Weights of a small GPT-style language model, trained from scratch on English Wikipedia: width 128, 7006 steps.
Each number is 128 + 24 x the weight over the matrix's rms, rounded and kept within 0 to 255. Layers, rows and columns count from 0.

# layer 4 MLP up, 512x128, rms 0.216, rows 131-157, columns 0-127
[[150 122 130 157 142 135 120 172 147 144 108 105 121 170 140 132 129  88 140 142  99 141 161  82 131 113 121 125 130 126 167  96 146 130 125 120 142 172  96 115 108 135  88 159 133 140 149 144 158 137 151 172 130  89 124 157 143 150 127 100 125 111 138 129 123 148 141 128  84 103 114  95 124 121 116 106 130 118 140  84 141 117 148 111 144 104 132  71 115 129 141 132 125 130 171 144 114 149 162 106 149 133 168 132 175 158 106 122  93 121 166 154 125  92 154 124 143 109 163 150 117  95 146 105 140  96 123 112]
 [119 123 140 124 139 142 157 126 119  78 140  93 138 135 107  94 160 132 119 112 155 140 121 130 126 119  97 124 168 152 119 125 168 146 125 122 157 128 116 105 133  98 117 126 161 104 139 134 113  39 118 134 136 131 137 138 104 117 149 106 137  90 114 120  77 112 149 133 145 144 144 118 138 135 147 126 164 132 105 140 123  92 116 166 136 105 103 165 103 155 111 116 102 114 138  82 126 143 148  90 145 164 120 129 112 162 121 142 148 137 112 110 153 111  99 161 127 157 187 113 127 101 180 133 131 129  92 133]
 [177 111 138 133 167  79 139 153 104 125 143 110 160  98 134 118 170 144 114 122 127 119 147 112 132 115 120  91 131 119 115 130 114  93  82 169 130 105 158 135 120 166 122 101 128 119 152 133 142 146 103 140 177  49 184 167 138 113 117 113 159  95 141 112 115  95 169 117 131 109 128 132 156 150 158 122 130 133 131 124 119 111 111 167 177 135  96 127 116 123 126 119 144 117 125 101 130  92 126  75 135 116 117 114 118 126 155 116 134 135  95 143 126 134 116 116 105  89 125 129 141 126  98 138 148 121 122 122]
 [108 166 145 155  90 133 146 115 115 116 113  83  82 105 121 111 148  91 174 130  92 163 105 119 155 138 144 128  97 118 137 166 121  99 123 118 103  56 138  85  84 132 144 159 159 113 129 158 140 160 133 129  98 108 116 121 136 146 155 128 133 135 117 104 134  92 132  78 157 147 145 128 126 109 110 141 111 138 131 121 132 122 165 114 137  96 143 131 135 136 156 147 156 142 115  74 118 171 169 174 147 121 117 133 131 132 115 122 131 136 151 137 128 138 115 105 141 148 112 157 120 160 106 124 131 137 129 120]
 [153 142 106 111 139  66 138 100 142 100 156  92 127 152 112 115 137 177 113 144 110 125 141 113  99 123 137 122 131 124 146 144 139 115 130 140 153 109 113 178 157 118 158 100 116 113 114 123 117  96 128  75 148 114 114 125 145 145 141 110 143 117 133  98  76  81 139 126 154 109 160 152  86 126  92  93 179 113 105 157  96  95 110 132 115 136  99  90 102 150  92 132 116 108 132  97 130  94 107 140 151  90 141 116 106 128 137 114 125  91 138 127 121 103 137 114 115 150 113 177 143 151 125 112 137 125 148 119]
 [174  95  69 126 166 121 105 127 157 134 144 172 108 128 111 133 128 125 129 115 139  95 147 150  97 103 103 106 113 132 135 111  95 105 121 125 122  95 115 114 141 109 144 148 171 120 146 157 173 113 112 143  98 125 173 135 163 147 149 130 162 130 133 149  74 155 101 117 170 129 126 130  75  83 164  89 115  94 166 128 140 140 108 118  90 111 123 155 119 141 123 111 150 121 163 122  93 178 115 106 165  73 131 146  93 128 169 127 108 140 182 137 120 100 152 111 134  85 119 144 124 115 123  94 126 123 118  76]
 [125 101 149 103 149 128 109 142 155 123 163 118 144 135 152 108 103  95 142 116 131 171 122 164  98 145  94 155 142 113 109 135 134 122 106 120 149 155 153 130 154 167  77 122 156 109 108 110 105 109 157 171 130  98 133 109 147 160 145  81 129 134 141 125 169 138 181 126 115 139 132 165 141 139 151 184  84 152 132 122 154 186 120 117 109 143 113 146 157 103  93  97 106 142 144 121 111 143  98 142 137 144 117 175 140 124 143 122  99 126 139 121  85 107 104 135  87 132 132 164 149 103  96 134 138 139 144  83]
 [ 92 111 119 176 141 112 133  99 124  82 164 121 139 122 108 150 160 145 136 124 123 185 131 155 146 118 118 147 125 168 139 128 190 101  95 171 118  74 154 149 150  98 139 154 114  86  88 142 101 112 116 153 135 157 147 135  96 149 174 114 102 148 124  99 128 109 140 125 128 172 160 172 100 152 162 134 138 150 127 133 168 112 181  99 143 109 123 151 135 105 117 145 130  87 147  91 132 124 142 133 131 109 120 127 162 140 129 129 128  59 137 133  87 112 152 193 118 117  93 122 129 117 146 125  96 165  91 135]
 [123 114  98 152  98 103 151 152 138 130 109 121 148 132 130  92 135 136 151 130 136 131 121 115 140 169 121 112  85 149 122 146 161 149 138 150 135 151 159 122 155 156 166 115 131 132 112 117 135 104 126 151 135 162 137 128 134 150 147 138 132 112 137 123 150 140 125 102  87 112 147 100 154 120 164 101 149 162  89 121 130 139 102 149 148 127 105 159  94 119 117 157  96 131 128 191 126 115 139 147 115 100 153 126  96 140 147 101  87 174 133 125 133 148 173 108 136 111 107 152 148 133 129  99 104 139 143 148]
 [ 85 111 110 148 124 145 153 123 125 114 128 146 138  83 120 128 121 134 143 101 116 137 100 145 119 155 130 158  99 130 125 115 181 135 155 126 113 133  85 126 125 126 142 161 145 117 134 107 146 149  59 105 133 131 120 143 117 137  69 121 110  77 155 160 120 184 138 134 143 129 146 109 163 125 114 135 118 148  95 116  81 136  99 156  76 142 161 145 135 145 114 112 130 129 162 125 135 110 122 150 108 139 117 151 109 159 132 114 146 151 155 107 142  86 177  94 155 124 150 124 144 143 157 117 108 159 145  97]
 [142 154 139 137 146 128 145  97 155  94 158  92 136 127 115  95 111 130 109 142 100 149 101  93  86 107 127 131 100 128 131 113  71 185 135  81 134 116 134 160 126 113 157 142 120 135 160 136 106 114 133 121 130 125 135 100 131 123 200 105  95 191 159 116 122 129 164 146 142 140 139 122 123 157 103 115 151 166 114 116 144  82 139 130 154  95 145 108 140 107 169 150 152 153 113 110  83 110 136 151 143 163 132  93 114 102 165 110 140 137 158 101 107 113 135 101 142  98 112 137 131 127  94 105 120 127  90 151]
 [120 136 151 120 132 144 154 160 136  90 159 112 127 119 117 141 145 124  69 145 100 115 141 122 156 128  92 124  85 140 117 118 116 128 150 120 149 127 114 172 109 105 125 122 116 141 172 117 108 181 130  86 131 134 107 145 120  93 140 134 154 151 112 108 122 151 107 116 117 160 103 114 154 141 109 152 107  97 130 142 125 141 111 134  84 177 119 150  88 165 112 144 157 164 149 126 160 109 155 153 133 125  89 147 122 123  89 112 163  52 140  99 116 115 158 114 117 152 163 163 109 119 106 101 173 127 137 149]
 [ 92 112 101 123 171  76  98 143 122 123  97 105 140  90 117 130 184 142 112 129 119 166  94 125 111 138 138 101 127 150  88 158 134  98 118 110 113 121 132 107 111 190  92 145 111 111  99 138 128 166 138 146 132 141 128 106 122 107 116 132 143 158 121 128 125 132 136 183 135 160 153 142 135 129 121 130  63  86 144 110 120 112 144 127 129 154 142 129  93 111 110 132 199 110 145  81 162 136 177 135 151 154 142 140 121 150 138 132 152 152 142 120 119 116 177  76 161  90 124 187 128 116  68 146  98 113 112 109]
 [100 112 120 121 121 164 141 109 132 154 113 135 138 168 107 139 146 144  85 109 147 150 152 150 137 106 111 121 100 119 124 102 193  93 132 143 149 177 126 126 104 152 131 136 125 139 113 159 161 165 146 142  96 138 151 141 116  73 125 104 133  89 120 113 132 148 140  77 114 129 146 146 128 144  98  99  72 154 111 109 145 128 102 134 109 126 137 162 146 113 124 104 137 144 122 138  90 168 125 171 146 141 101 131  76 116 144 102 117 150 144  95 149 150 130 110 151 112 110 113 138 121 131 144 125 104 104 110]
 [160 117 135 132 115  95  92 117  94 121 104 115  95 102 103  98 125 131 130 109  90 164 118 122 149 102 144 120  84 131 133  89 107  99 142 103 122 105  80  80 137 148 123 159 129 133 132 104 125 184  75 110 127 111  82 178  85 147 165 151 157 115 140 107 115 120 122 144 159 155  89 115 115 115  95 143 132 111 163 107  99 108 137 136 137 144 149 102 109 123 123 114 139 113 141 167 141  97 165 181 117 129  93 111 124 114 126 131  77 191 144 127 118 155 128 112 137 124 111 163 121 122  97 135  98 178 126 121]
 [150  99 133 128 117 115 146 149 126  76 159 122 101  91 144 105 126 124 127 135 142 142 154 117 162 109 148 151 157 108 149  97 113 154 127 107 170  79 156 144 156 127 134 148 143  99  76 168 156 103 156 162 104 147  97 130 117 130 113 102 119 140  93 184 116 101 124 107 142 145 122 177 162 130 169 152 108  96 124 119 105 115 151 144 132 102 122 140 153 153 107 155 108 106 197 115 143 159 128 144 111 153 123 105  92  99 174 112 127 153 137 123 159 118 176 101 118 152  96 138 131 124 101 142  98 145 184 142]
 [151 132  96 153 123 109 138 143 134 122 129 122 121 142 132 159 126 112 123 119 136 115 142 139 119 136 128 165 102 117  95 110  80 109 160 154 118 115 102 110 138 114 146 122 114 118  75 119 139 170 151 103 120 130 168 108  56 127 164 140  87  92  72  94 129 126 105 146  82 167 125 145 141 130 174 137 100 138 141 131 133 135 113 103 150 143  77 146 130 116 134 132 137 158 145 159 101 144 129 126 151  87 125 145 108  95 128  90 142 146 125 115  90 131 145 105 148 123  79 153 137  84 150  86 123 138 134 148]
 [150 127 115 105 107 119 147 146 129  65 133 125 106 135 108 112 125 106 139 153  78 143 156 112 106 150  97 160  81 133 154 132 124 166 123 153 134 128 144  90 112 113  85  93 147  81  75 111  95 129 126 152 125 180 162 149 129 146 126 127 135 124 114 107 132 144 128 121  84 134 153 159  87 130 180 133 148  81  96 107 126 129 137 109 134 121 111 181 147 162 125  89 108 173  94  97  92 139 130 136 121 138 135 156 139 130 136 115 130 162 100 152 124  85 134 140 131 122 132 126 118 166 138  90  93 124 111  70]
 [145 149 121 131 126 107 162 100  89 131  97 107 124  98 140 111 179 143 122 115 116 105 143 161 164 151 138 128 113 138 100 112 161 145 122 122 136 154 127 145 116 113  98 151 128 111 113 139 156  98 103 151 116 143 147 172 168  96 119 105 147  89  99 168 161 137 101 139 134  80 119 160 110 114 137 144 126 135 123 168 153 111 125 108 110 167 149 142 165 141 129 102 130 138 126 114 134 139 140 129 140 145  98 122 126 115 136 121 142 154 138 145 104 131 156 127 112 150 132 121 126 130  92  93 121 144 140 114]
 [135 131 148 121  92 153 128 115 114  97 118 109 117 134 100 129 153 141 144 125 115 139 109 114 124 117 123 128 150 149  74 117 144 128 150 144 171  95 148 148 129 105 142 145 125 116 173 131 128 127 100  97 134 143 113  96 140 118 118 130 113 177 122 139 116  95 155 132  84 144  97 163 133  98 140 136  85 118  79 123 120 113 125 123 142 125 203  99  96  85 105 143 123 134 121 103 108 157 127 177 128 144 133 158  98 122 137  99 113 111 111 142 114 109 127 143 109 144 141  95 128 123 159 140 135 128 127 112]
 [152 127 117 163 109 151 156 106 101 152  96 134 156 122 135 116 115  99 105 172 128 125 101 124 109 124 125 156 105 117 137 157 174 140 143 137 158 102 128 170 122 190  99 131 155 111 134 140 148 140 147 152 123 147 126 133 106 138 108 122  94 159  99 177 135  99 135 189 106 139 144 125 140 110 147 175 171 109 123 125 102 137 117  99 169 143 141 137 168 139 109  94 115 121 159 125  57 145 173 121 102 117 126 114 149  85  94 135 149 135 136 100  94 146 161 141 110 157 134 117 121 104 101 135 117 128 152 166]
 [ 91 122 117 155 133 183  89 108 170 136 124 144 124 127 142 112 136 152 103 108 143 135 124 142 100 124 164 128 101 140 100 156  76 147  97 122 137 112 117 149 177 102 149 136 154 108 119 142 140 183 134 109 117  92 154 148 141 111 145 111 131 128 145 137 120  91 110 145 169 131 145 164 103 143 165 121 105 121 138  99 113 114 117 134 103 123 169 126 124 117 143 134 143 139 111 170 141 126 111 140 116 146 104 124 127 137 150 112 150 166 111 106 117 124 130 106 169  99  92 156 151 127 167 184 150 125 124 139]
 [122 128 153 118  95 122 165 118 117 119  94 116 164 126 113 119 128 123 126  72 130 136 156 146 150 157  76 113 138 129  97  77 193 132 142 138 126 124 100 129 143 157 122  98 134 121 142 133 143 145 130 104 118 130 109 156  96  76 103 130  97  75 142 135 141 124 163 112 117 132 128 165 124  98 112 157 119  97 151 102 135 147 132 162 115 153 176 137 142 134  80 157 189 129 150 112  96 111 163 119 110 144 137 125 130 146 159 128 140 129 122 111 187 140 146 106 138 161  69 136 106  99 172  93 156 119 135 118]
 [163 123 133 121 125 129 157  93 168 128 119 130 112 129 143 115 133 122 154 100 118  89 144 111 112 165 121 167 130 123 100 103 146 112  95 118 157 126 119 161 135 102 116 126 144 129 123 138 132 196 131 179 108 142 129 131 167  79 147 146 111 129 156 148 162 142 101 110 162 101  98 144 152  85 125 128 118 108 123 115 157 122 138 131  87 183 106 125 114 134  89 114 144 117 122 114 159 121 112 120 134 125  91 155 135 132  94 129 144 162 142 107 131  93 129 116 127 105 111 135 105 145 154  91 144 154 123 127]
 [144 128 154 145 125 129 152 101  99 149 121 110 131 132 124 165  92 126  91 135 130 135 110 104 136  93 134 123 141 195 137 122 142  83 144 122 121 150  99 126 110  90 170  80 131 103 137  73 150 133 102  75 104 124 143 147 131 131 128  99 142 150 127 157 135 114 158 122 125 107 114 128 164 119 149 142 153 104 113 140  89  76 118 116 176 116 119 144 112 140  76 114  88 152 105 122 161 152 152 131 133 147 105  76 175 155 130 133 151 140 107 120 112 147 153  89 107 123 109 101 140 140 148 132 121 163 153 127]
 [109 153 154 125  91 143 145 146 181 123 139 100  71 111 132 126 155 145 107 124 132 124 140 144  97 137 146 184 105 152 158  94 159 126 154 115 113 115 124 158 131 159 121 154 116 134 121 147 203 144 156 164  94 151 115 128  83 128 178 133 116 143 159 121 148 145 117 135 129 130 132 131 167  48 132 110  77 161 111 103 146 111 121  87 126  60 113 116 133 112 145 154 123 128 134 129 119 125 144 139 116 145 120 126  87 122  99 175 133 153 123  99 139  76 128 114 119  73 163 107 112 146 153  89  94 111 127  88]
 [107 147 126  99 119  86 142  78 145 105 137 139 122 108 119 108 172 107 111 137  90 110  97 104 117 122 119 144 102 134 139 142 133  72 165 136 138 125 108 113  83 134 134 151 174 126 127 104 157 109 114 120 151 149 100 127 147 170 119 134  94  92 180 135 162 129 145 186 175 178 119 100 116 112 160 143 179 143 158 102  69 131  87  70 129 147 143 155 152 141 125 142 137 148 173  95  84 112 133 139  70 115 115 153 106 143 100  97 108 163 162 131  82 105 112 120 137 107 136 151 106 124 125 150 118 100  79 135]]
# layer 4 MLP down (transposed), 512x128, rms 0.0594, rows 131-157, columns 0-127
[[ 88 104 180 129 169  88 106 130 128 169 145 137 111 108 162 136 113 145  94 102 116 160 117 157 114 121 128 114 133 145 142 150  97 147 168 140 113 101 113 145  98 114 140 117 134 145 157 119 109 109 127 122 131 127 133 108 127 124 151 148 142 113 142 150 142  88 146  98 138 151 156 152 124 113 116 126 162 112  66 127 158 117 150  66 165 133 121 106 109 131 113 119 108 119 107  84 116 134 138 141 133 131 137 146 108  91 123 105 151 118 141 152 125 135 111 137 115 130 140 119 129 131 175 109 146  81 154 111]
 [108 127 148 103 109 125  93 111 168 118 152 150 139 143 149 166 104 124 142 159 136 124  90 183  98 122 121 155 103  98 134 134  71 103 129 163 103 124 135 102 143  91  95 149 171 123 112  94 159 117 134 106 146 120 139 140 112 149  90 160 140 135 148  94 159 148 161 134 128 116 101 159 121  79 124 131 182 143 105 131 131 143 135 139 139 131 109 145 143 127 122  96 105  90 154 158 162 118 102 147 139 127 173 159 102  83 133 112 103 139 158  97 154 131 144 141 146  73 138 125 112 153 119 103 153 149 102 115]
 [106 127 157 119  93 127 117 126 112 154 103 148  77 124 139 107  92 143 135 134 125 133 114 116 124 133 123 106 111 153 147 104 133 122 109  96 142 197 127 112 114 170 127 142 131 144 139 118 115 128 130 121  94  78  97 172 168 151 126 157 109 154 126 128 124 156 142 149 136 136 123 123 130 121 124 122 146 154  69 112  93 135 159 125 138 192 102 145  75 119 161 129 147 147 100 146 125 137 102 151 158 142 131 126 144 139 118 132 146 100  95 126 141 131 118 142 144 112 102 131 137 105 139  98 132 146 105 162]
 [106 132 113  93 112  95 128 109 167 107 111 163 153 146 118 173 129 143  72 117 129 129 119 118 160 120 118 168 140 109 111 120 117 143 111 111 139 181 127 156 148 100 109 102 119 127 154 146 140 107 115  76 143 139 134 165 141 177 148 102  98 145 166 129 135 151 128 167 110 114 153 154 123 113 132 109 107 163 132 127 141 150 155 140 132 139 103 127 123 118 140 122 164 102 173 158 144 136  99 146 122 133 122 106 129 141 139 148 137 144 112 150 123 106 133 199 165 118  98 149 116  98 149 131 106 155 148  93]
 [111 115 101 128 141 156 122 149 125 113  92  96 124 160 146 140 124 108 144 116 118 125 132 148 193 142 139 131 136 120 137 132 147 163 120 175 137 153 154 144 116 144  93 173 135 129 112 133 134 142 110 192 109 125 122 122 121 117 152 118  83 125 123 133 153 166 115 127 143 102 119 109 140 131 113 175 126 111 138 133 125 116 131 132 167 154 130 144 160 135 115  89  90 124 163 154 143 137 117  98 145 170  83 118 117 163 140 111 125 138 141 153 144 142 105 125 121  96 132 106 137  90 144 119 133 145 112 126]
 [107 132 111 113 135 153 110 154 169 187 111 166  96 123 132 120 127 123 111 176 124 121 147 153  99 132 109 120  83 121 147 109 140 146 129  94  88 120 140  97  79 115 146 134 118 143 116 155 156 139 112 138 143  84  89  99 137 160 118 137 123 107  65 157 123 124  96  92 138 146 170 167 131  98 111 141  98 122 118 105 138  93 131 115 118 155 153 152  98 144 125 131 140 148  84 106 105 138 127 165 176 120 109  54 180 116 122 126 144 120 128 160 131 146 134 123  88  96  85 120 133 114 129 111  99 143 137 139]
 [157 110 189  83 129 159 150 190 145 101 119 144 194 141 114 168 126 166 128 165  89 127 174 118 162 107 170 110 176  88 123 143 117 127  58 156 117  81 151 109 135 110 122 129 149 160 107 160 138 118  95 173 134 136 121 126  91  90 132 121 100 104 102 154 164 111 126 141 104  97 104 120 132 119 178  93 155  97 122 122 104 124 103 134 130 121 122 112 147 135 161  97  76 132 142 176 106 184 132 115 133 143  91 156  95 108 165 152 163 167 124 134 155 112  95 149 138  94 123 144 131 107  86 158 139 137  99 147]
 [142 150  94 136  95 124 101 138 128 144 117 103 176 139 137 168 151 127  79 137 172 114 121 128 154 183 155 128 125 159 174 117 147  97 116  96  89 136 128  88  97  71 132 140 107 137 102 110 164 177 103 104  90 121 130 135 122 115 164 118 140 168 139 187  67  83 111 113 152 142 125 153 129 143 165  99 159  98 124 139 131 110 194 138 114 130 117 112 110 131 141  97 146 139  90 144 130 106 104 138 123 134 161 155 123 127 110  65 147 120 110 165  87  92 102 119 113 107 133 136 106 149 130  95 126 128 112 117]
 [132 133 112 159 121 100 155 135 117 142 112  90 111  89 146  89 154 114 136 150 140 129 124 136 122 138 104 127  91 133 116 144 155 148 112 139 103 169 137 129 177 145 113 131 136 148 144 138  92  92 119  99  95 152 116 120 106 142 126 135 106 169 149  97  90 131  77 125 111 123 112 105 140 136 132 142 141  74 105 151 120 131 148 134 153 127 134 125 118 106 136 122 131 169 116 154 161 127 104 142 140 123 172 106 118 157 144 128 104 138 138 163 103 140 128 159 129 109 135 114 144 118 122 119 137 119 127  95]
 [133 136 122 152 107 130 136 140 104 149  67 158 102  92 140 111 170  94 145 151 109 149 122 116 123 132 106 156 138 152 154 140 139 119 132 125 191  83 176 122 132 169 158 179  89 138 128 106 165 111 161 114  97 105 128 154  99 134 149 129 118 179 143  80 136 131 115 103 126 105 119 139 136 132  93 119 107 136 159 124 119 166 172 128 120 118 127 140 111 121 162 150 160 144 139 142 140 142 100 154 146 122 123 119 131 127 136 149 135 101  81 146  84 164 112 120 114 142 101 143 153 126 107 133 105 109  96 163]
 [ 85 141 118 104 102 135 142 135 113 184 170 154 130 137 130 156 138 135 116 106 166  88 137 127 159 164 158  93 115 144 142 126 174 122  84 140 138 134  80 135  96 155 119 139 168  78 102 126 124 129 134 124 148 103 116 150 143 115  91 120 175 107 129 120 153 127 176 174 143  99 141 131 112  69 181 120 149 105 138 132  67 104 124 134 125 149 101 134 139 133 104 124 112 152 107 113 156 167 106 130 161  96 109 144 143 120 110 142 123 117 115 130 146 111 115 131 118 103  98 131  94 161 112 128 121 140 130 107]
 [154 102 129  83 122 140 123 126 139 135 123 125 189 115 105 124 128 115 131  99 155 126 148 122 134 114 114 113 197  71 112 152  89 132 119 118 120 172 105 143  97 119 123 160 132 161 167  85 125 133  84 124 132 138 132 117  90 118 123 116 107 119 125 166 111  89 110  99 143 123 101 108 101 137 113 130 181 143 117 151 126 130 113 126 157 150 180 134  70 139 109  84 110 137 163 140 115 100 127 159  92 207 115 102 150 148 125 168  73 148 177 139 142 110 141 117 113 131 126 164 123 140 133 123 133 106 127  91]
 [130 130 171 152 145 156 148 149 149 125 154 152 115 121 136 104 106 147 137 164 144 168 141 108 108 108 114  81 137  68  93 102  87 104 144 114 168 126 123 110 159  56  95 138  89 143 143 142 186 129  78 149 145 157 130  90 141 113 143 111 112 129 122  98 127  94 156 109  40  83  92  38 152 155 118  84 114 147 113 139 103 167 122 123 151  91 122 125 141 103 117 158  88  77 143 104 110 126 134 160 154 116 173 142  99 115 107  95 148 159 189 137 142 135 108 127 135 153 161 128 159 116 117 112  94 119 118 139]
 [121 127  92  95 139  78 102 116 145 150 147 110 129  87 130 115 121 141 134 143 107 112 104 111  90 111 133 132  92 158 102 161 149 106 151 100 169  96 122 152 137 135 136  87 144  94 143 111 134 112 121  87 130  97 113 117 134 136 157 153 114 141  95 180  82 118 128 159 119 120 129 110 138 114 109 132 213  91 123 129 135 139 129  94 169 104 126 142 126 106 124 119 134  82 166 171 102 155 116 100 111 139 174  91 131 161 114 143 107 149 136 117 128 154 117 121 123 105 138 130  99 129 101 135 147 145 145 130]
 [148 116 140 162 146 127 134 184 148 101 167 137 138 124 117 128 139 150 145 149 144 170 135 144 164 106 142 131 132 132  58 147  89 108 102 139 100 126 140 155 134 102  74  89 179 132 153 170 136  99 106 105 145 126 111  99 160 144 131 144  85 150 151 151  99  76 162 112 119 139 117 130  85  99 129 107 128 173  94 133 165 173 136 115 116 170 146  62  88 136 114 168 119 118 125 154  89 174  98 141 129 112 121 142 122 120 122  91 158  77 112 137 113 124 106 144 180 145 142 135 147 115 146 139 127 131 179 137]
 [115 141 190 126 120  98 162 165 145 141 133 154 173 113 135 168 127 131 103 159 110 114  82 162 123 142 113 114 126 112 138  68 131 124 124 133 102 124 116  87 161 129 172  99 107 161  92 110  99 142  93 130 119 188 122 107 125 120 147 161 110 132 131 129 139 125 150 137 108 115 157 153 171 118 101 128 140  92 132  79 128 126 156 110 127 103 100 136 185 126 104 166 123 121 162 127 129 123 124 120 135 110 147 105 122 147 130 148 123 142 119 108 129 118 155 112 102 131 122  97 126 134 115 173 101 194 102 127]
 [ 85 158 105 131 136 133 102 121 159 139 130  93 109 122 126 113 158 108 145  99 132 110  81 132 104 126 130 122 202 111 140 149 153 106 163 123 141 122 118 101 146 128 142 116 149 162 152 100 103 130 152  83 138 112 149  54 146 117 126 161 102 107 118 162  82 163 110 125 138 134 137 152 104 150  72 145 126 118 161 118 152 129 122 125 159 148 137 157 121 122 171 112 130 110 137 131 138 108 130 140 131 126 132 125 120 114 119 141 130 119 116 179 127  96 144 166 137  90 138 107 141 116 163  83 113 144  92 155]
 [159  83 111 142 131 107 139 158 133 135 144 163  77 133 112 163 101 152 142 154  77 166 127 112 139 160 111 176  96 118 156 124 155 171  76 128 152 147 104 123 150 102 134 153 145 160  62 152 114 112 150 112  92 150 155 106 123 123 132 125 139 113 112 138 115 120  69 142 111 162 134 126 123 143 143 130 130 107  94 134 142 124 164 153 129 128 129 151 129 146 163  92 141 163 119 121 150 142 108 153  87 106 142 138  92 119 112 112 133 160 129 120 184 137 114 156 109 110 138 149  84 145 140 147 129 155 132 108]
 [107 148 123 109  93 115  91 126 121  91 138 119 115 113 127 126 116 131 119 128 146 127 123  97 133  76 121 115 133  93 130 133  80 120 132 147 112 142 127 133 130 113 115  99 127 129 140 124 154 165 145  75 170 152 115  80  69 178  87 170 162 140 159 113 169 126 137  78 155 163 112 120 114  88 143 157 146 123 113 123 162 136 142 120 162 132 140  99 115 161 141 126 150 105 131 117 171 104 162 120 128 146 189 135  55 122 134 180 103 127 107 104 123 145 163 160 104 161 108 124 109 148 146 149 114  97 151 124]
 [ 90  99 129 123 146 142 143  87 127 121 123 118 163 139 146 141 158 108  95  84 133 112  84 134 139 154 110 166 181  91 128 157 177 114 127 157 157 193 108  98 112  66 126 137 145 125 120 102 126 176  92 128 103 149 160 157 146 143 149 112 109 131 149 126 119 126 137 111 166 142 149 122 118 116 107 137 149 116 147 149  71 116 130 121 125 104  99 168 120 136 142 146 130 106 121 157 145 137 136 115 178 144 158 114 140 125 159 132 151 147 132 114 150 109  80 141 101 108 120 129 159 113 140 150 143 147 129 136]
 [118 105 113 149 158 175 156 142 115 150 127 122 110  95 126 144 111 172 108 149 157 159 125 129 100 108 143 117 111 112 129 127 117 123 144 159 129 144 134 136 151 118 157 118 134 123 141 126 134  79 157 105 130 119 116 138 156 120 172 130 137 129  93 111 141 123 111 109 131 133  97 100 137 147 200 114 121 129 137 146 169 104 130  91 149 126  82 141  96 112 167 129 139 132 126 120 118  90 158 126 114 130 159 149 136 169 152 114 124 157 144 127 101 127  93 127 150 123 123 105 125 123 152  98  97  76 120 144]
 [111 103 115  85 131 155 161 152 116 127 122 127 114 134 142 120 139 131 106 126 173  95 148 114 101 130  74 122 110  75 102 140 124 101 167 122 167 129  94 136 135  97 147  93 127 120 144 125 107 145 159 107 126 126 145 140 166 126 161 170 152 105 154  94 158 117 120 104  99 125 141  96 135 105 161 148 149 129 130 165 163 133 142 139 172 126 142 158 126 112 149 122 162 150  80 122 140  59 129 170 113 155 161 146 129 113 123 127 141 119 130  90  79  98 121 153 103 128 106 115 102 130 152 124 149 117 160 118]
 [153 134 118 155 149 172 103 125 105 130 141 113  80 153 149 120 115 134 141 174 153 151 128 101 168 122 102 142 142  93 100 149 141 178 162 113 136 177 138 170 167 127 117 129 134 118 125 142 124 152 132 143 152 103 147 101 144 146 117 162 128 118 129 106 163 135 144 127 119 134 123 123 116 128 180 100 163 128  75 122 131 115 147  74 174 144 152 138  98 160 107 111 116 134 124 174 156 174 133 145  87 118 120 112 133 147 103 126 136 180 139 101 151 141 134 146 145 120 163 118 129 121 150 150 132 164 144 130]
 [100 167 125 134 133 164  91 154 121 129  98  99  91 100 121 168  97 153 132 132 112 144 132  99 119 132  94 152 146 128 124 115  96 135 125 131  85  96 109 161 129 150 143 133 121 119 156 109 170 137 110  93 100 117 165 119 129 133 157 153 175 152 140 132 202 149 132 133 129 125 137 131 151 180 174 154 119 147 132 137 125 130 131 129 104 145  87 128 113 138 109 117 133 122 106 134 165 130 139 131 136 120 111 124 135  79 132 123 143 134 141 114 119 165 109 160 146 123 140 133 139  86 112  77 129 152 164 164]
 [125 111 118 144 116 135 128  69  98 124 137 150 162 144 149 124 120  98 115 131 115 129  62 137 130 160 110 152  95 181 148 124 159 133 125 125 129 124  96 126 116 121 137 149 140 159 141 159 120 160 142  94 169 140 158 173 167 144  96 158 108 149  97 107 143 121 132 131 111 106 142 119  99 147 143 118 174 148 107 110 120 122 157 122 142 162 122 142 110 105 118 135 118 111  99 105 161 111 120 154 179 130 147 102 144 142 124 104 138 117 142 154 192 130  91 136 115  93 164 143 137 143 116 143  96 162 125 137]
 [127 155 159 135 103 100 144 124 128 117 113 149 135  96 116 165 141  88 155 170 122  87 151 148 133 137  98  86 123 120 126 160 149  86  69 163  99 124  76 108 135 134 115 171 129 170 148 139 154 142 124 129 140 125 101 101 142 134 114 145 135 150 122 135 126 131 129 108 109 143 139  83 125 138 116 125  69  85  74 138 128 135 126 152 122 116 113 151 170 156 110  93 107 132 100 166 107 119  93 142 161 150 143 147 139 120 108 145 122 170 158 165 164 131  91 107 110 123  79 129 110 107 108 119 156 135 109 129]
 [112 142 178 103 124 132 150 110 129 134 124  86 147 104 144 142 197 128  70 167 162 135  94 150  90 148 168 121 147 112 153 136 114  90 109 166 124  95 118  71 124 117 146 182  88  89 121 103 162 108 130 177 129 100  67 161  61 120 128 162  99 125 140  87 165 143 155 131 130 120 139 140 171 128 152 150 154 148 123 144 170 114 164 153 135 135 105  73 134 163 128 125 156 170  95 151 141 148 150 137 107 146 170 139  57  88 130 143 122 119  99 173 173 145 102 128 109 120 105 159 125 157 124 128 153 104 119 111]]